Part of a small language model's weights: vocabulary 1024, RMSNorm before each block.
Each number is 500 + 25 x the weight over its row's rms, rounded and kept within 0 to 999. Layers, rows and columns count from 0. Numbers have three digits each. The size before them is the row's rms in percent of the matrix's.

# layer 12 MLP down (transposed), 512x128, rms 0.111, rows 132-142, columns 0-127
099:465493484497555529487518521485509504534461523510510466468497501503530499492475534519470526535519519478478508534531505529541532484502502496480511472507456474495452537518481513498490524458483509531470516472466439506484496523494534503487467490487523523547489484419478526468517475477516488488491528541509504493531539519484476482512513482503523480533506500497498494559537494487525516518463
108:477511514501459508496569517519496508523515530454520488461476522498496519501471493514502514511442496479521535502450485486517527503485515480443478506523473515514524474517504495497517481520500484466553503492527515573495483492478528522489495515485530497489466500521546486534477506516465488525515468497519520494528473454526534491480501477508494523506549515544546516500512497516550487549535
098:555511459536449458482515473486529483482506467516491459505468507463522476554517543517504520507477515502513470519570539479501512498518481543538487481457496558527458532514505482507524481476530505482534504554481504474525495518489503485507494490502482495494474519476536524490494508496518489504516500508538497559505495527503498495525488500482487502484511531509490427488498511462520513516518
109:463491514491493501471520502526484507480520474527493545469496465496484471514553528542526531496501542510482526497522438491517513500493473482528484486542543525450478504516464504521500475481515522525537447498503507479496492550510530440489519455511495542512460481458516508532491493507483480512502572508489527501468511505511499546510473461489502487499500508509506524496532492508467506458494
098:534518559519556472453506485531526501503465458498521465455499532518495526523463482496541516504509542537510525541475443503540513538491493476527495464562511535507530519492518514484494537487514474495513529489524524467527489488516502481487494521466507523467474504517468498522514478489461450526498522531487491492531515482474503536482493501484503521506510510494536488518515482488513484532460
103:569497531511497491475495529500503486482505513522529487494500513495488531529486528528479488530519493496414534483499507497501471534525522572500518473474461507462494492456475479493484498498508528521504504488519459512500492479491451508487478510490519467509505521482542519529495439499513480512559459522489491529535472500508482502518459473496464510505477463506464526485483545483531526490508
091:498428504502456490500497485486458511502478509495477494541494538506498480566502458488526499506533507546488545491478479482480461501519564537474483477485499511480482497533443482468499466467484528493494461495507506504520527485521469512488500488482469498458528533497492517511494472506514512483479520500467465468541514524488469470501513508533449506497508507490519482555489484516465526476467
104:505516470463459533526491546498547504503526511487527498517530492536523448523501474516478502521510483516480509554477496489524533509522487512484497473520459497527509543520517524513490523519529488514524488482484527480549487504478478528494477556486485495515494528511539480523522526501480513504474541530526489491550506485503548509493484534479449478483565540493473480465484560506512500490505
104:551488496477465442498505503480455512505494488464493471541486484515489520487515516502489506519532476496480464519478493506518439475521492468519518515540522505505509526498477486473428493497491488542512528468494506505470480504479517485477487485490530521583468501495503509503539482512509487486486553507514459524510518526512467514426481488487519489519527487498453508506447500472477508524517
090:503531493504500533531490519517539482529480491498477498502526485520502477490487464473497497537471476528493497475495486557507498522549491492499490519512504481497547520463502497545532485476535489442486493464481537525540496504508479508495507494531475444510506525484470483476538499526496525507484509470455447502545485505483532498515507488459524479559469493448509463542494474539490527485476
102:540574491496490504500513501487515484442507539521494510472523512513474496507485532514511512522536481514538498512512488506538509489521493495505524473503506487514474488471483484475455508447491511507532513465527490501523493508480459500487511515515543520492451458532524552453477483547490461483496480494505522511512516503459470522536515520490458523456549484523478490534475460463515534480522
# layer 12 MLP up, 512x128, rms 0.121, rows 133-143, columns 0-127
104:469516510515546483478504524452479547486513549497496502486469508478477558486519542483522518470523462479512517483514484527509497476485481536476482465486493513483481491510497494499542535501463482516490541549469513504470493504489487514492442494530466466474487517515449522466530464505466514530500456495549511490474551497485491501467495468504481517500493507504469469483535467473514516509457
101:518472501439519459505511519492514480502527487487535511508522519501483511479534488511459520480522498477490515487496485465494490525459514551519489481484533494469507528560492538503526524513509519471481539496489487471534514482524494509475508524514450511489562555485463496512511452511500537494501515485483501476494528502474495480462493504555503467516469484501533547480504481479522478438546
103:505465544489536521490474500498539484541465490497542469514505471510485523477484505503445520506512501508551513466460456524500458537513518501482497490525509485508520507545538491514507511497484425471496507531524495502528480531492518517537489514489512472506513493465459515483529461521488517518486515465495499483513511514530532489459525531480460536493464480535563517490521478521477524504470
096:500516453447481478517504446506498488561485516494512512477476464475501480464488502489506513485502469525505484516508526501471502517549509499464474485474508500524477494487496515518524479470521483507488518555452476459477482493523560492485496538488508477527493494554517476519517512474536503532497515536529523506494475552459483470441507541521505485516537495517497466487475510532475519461496
100:485488480454480499493483505506532477519474485512483468486529519512502550498516481512481503466446513441467498464516522499514492447506471491542471487507505502550506503487492479466529530475471492463445500476497487555499461509494542502554509489501494513481486500476527509518551478504512503484474534492539484534476519570475517501506486520501541501484509511494513519569510496499518507489477
096:518548464513526482550506489543471493486467455516511523530518527497476518506524553465495496481500488500508503483516484502499495529428485474462558443495525486476495496517506529477542474522502521487520483485459523494470508502488491494529506482496522508496520512488511513463476515458537475498493506484488489568460482535515496497541539506522495477507507508483498518443525458483528496480472
100:474499529472506507507454535519506549475478495462457492512507482524518450477529518504495501526534521539536533496488527502542470502473496507470486500530516488467489468519493453546512474497494521472462540479495538457513485555484522500476442517498513511475511454478483481489478479499541477491488538449479495485494465509496479496493509502517514482498486489524446520488479532523471536507513
104:498515480504501536472487488480496506501484513508528517472479480464503527493510512535480502510478546509527488497459466489514542512463448508479467540458443524490469519496520482524561471484533485453526516500475529525517535496496470547507507476499466533470492490545522474459519496503504489498509424492526508490445516542522481485526523495515513492523468503488495482466516505481488506500532
092:501493507446534499462510495481503455491514568447536524497500507527510546533518477517518507476454562534491506467476509459466492507495505512493511466495503531520533444520468515503470499489497531488501480525519514526468477525523489487514526489482536523498444524506518534524490500486497502508506453511513517536452536482498482474510506516494462499500467516515493570480522496493495506506502
099:520465500512507518486493475524467478535445529513517514523496465524556515498502510526504535485507531547510516498529481515472526523479485524496435509481477520512494477524529487526505520480530503479504454508457463455509497509464527511469566495484476487486574499498506466514516513490499487521531462503531527482510500509506480516476507501525513514481456474518551495532499538488499525522536
111:504539507487554490511497496444530512471509492452496465511506491490492499552449500488470511516542484503485507531517499503510476530480491524487534512523462461522475486500462501502505488532496500475516526503492504491522508503538498458435514505546504504573512521482456490469509513452506483470504531510526522496497479519486503486455544501523524496473508490507498516482491471456517517441546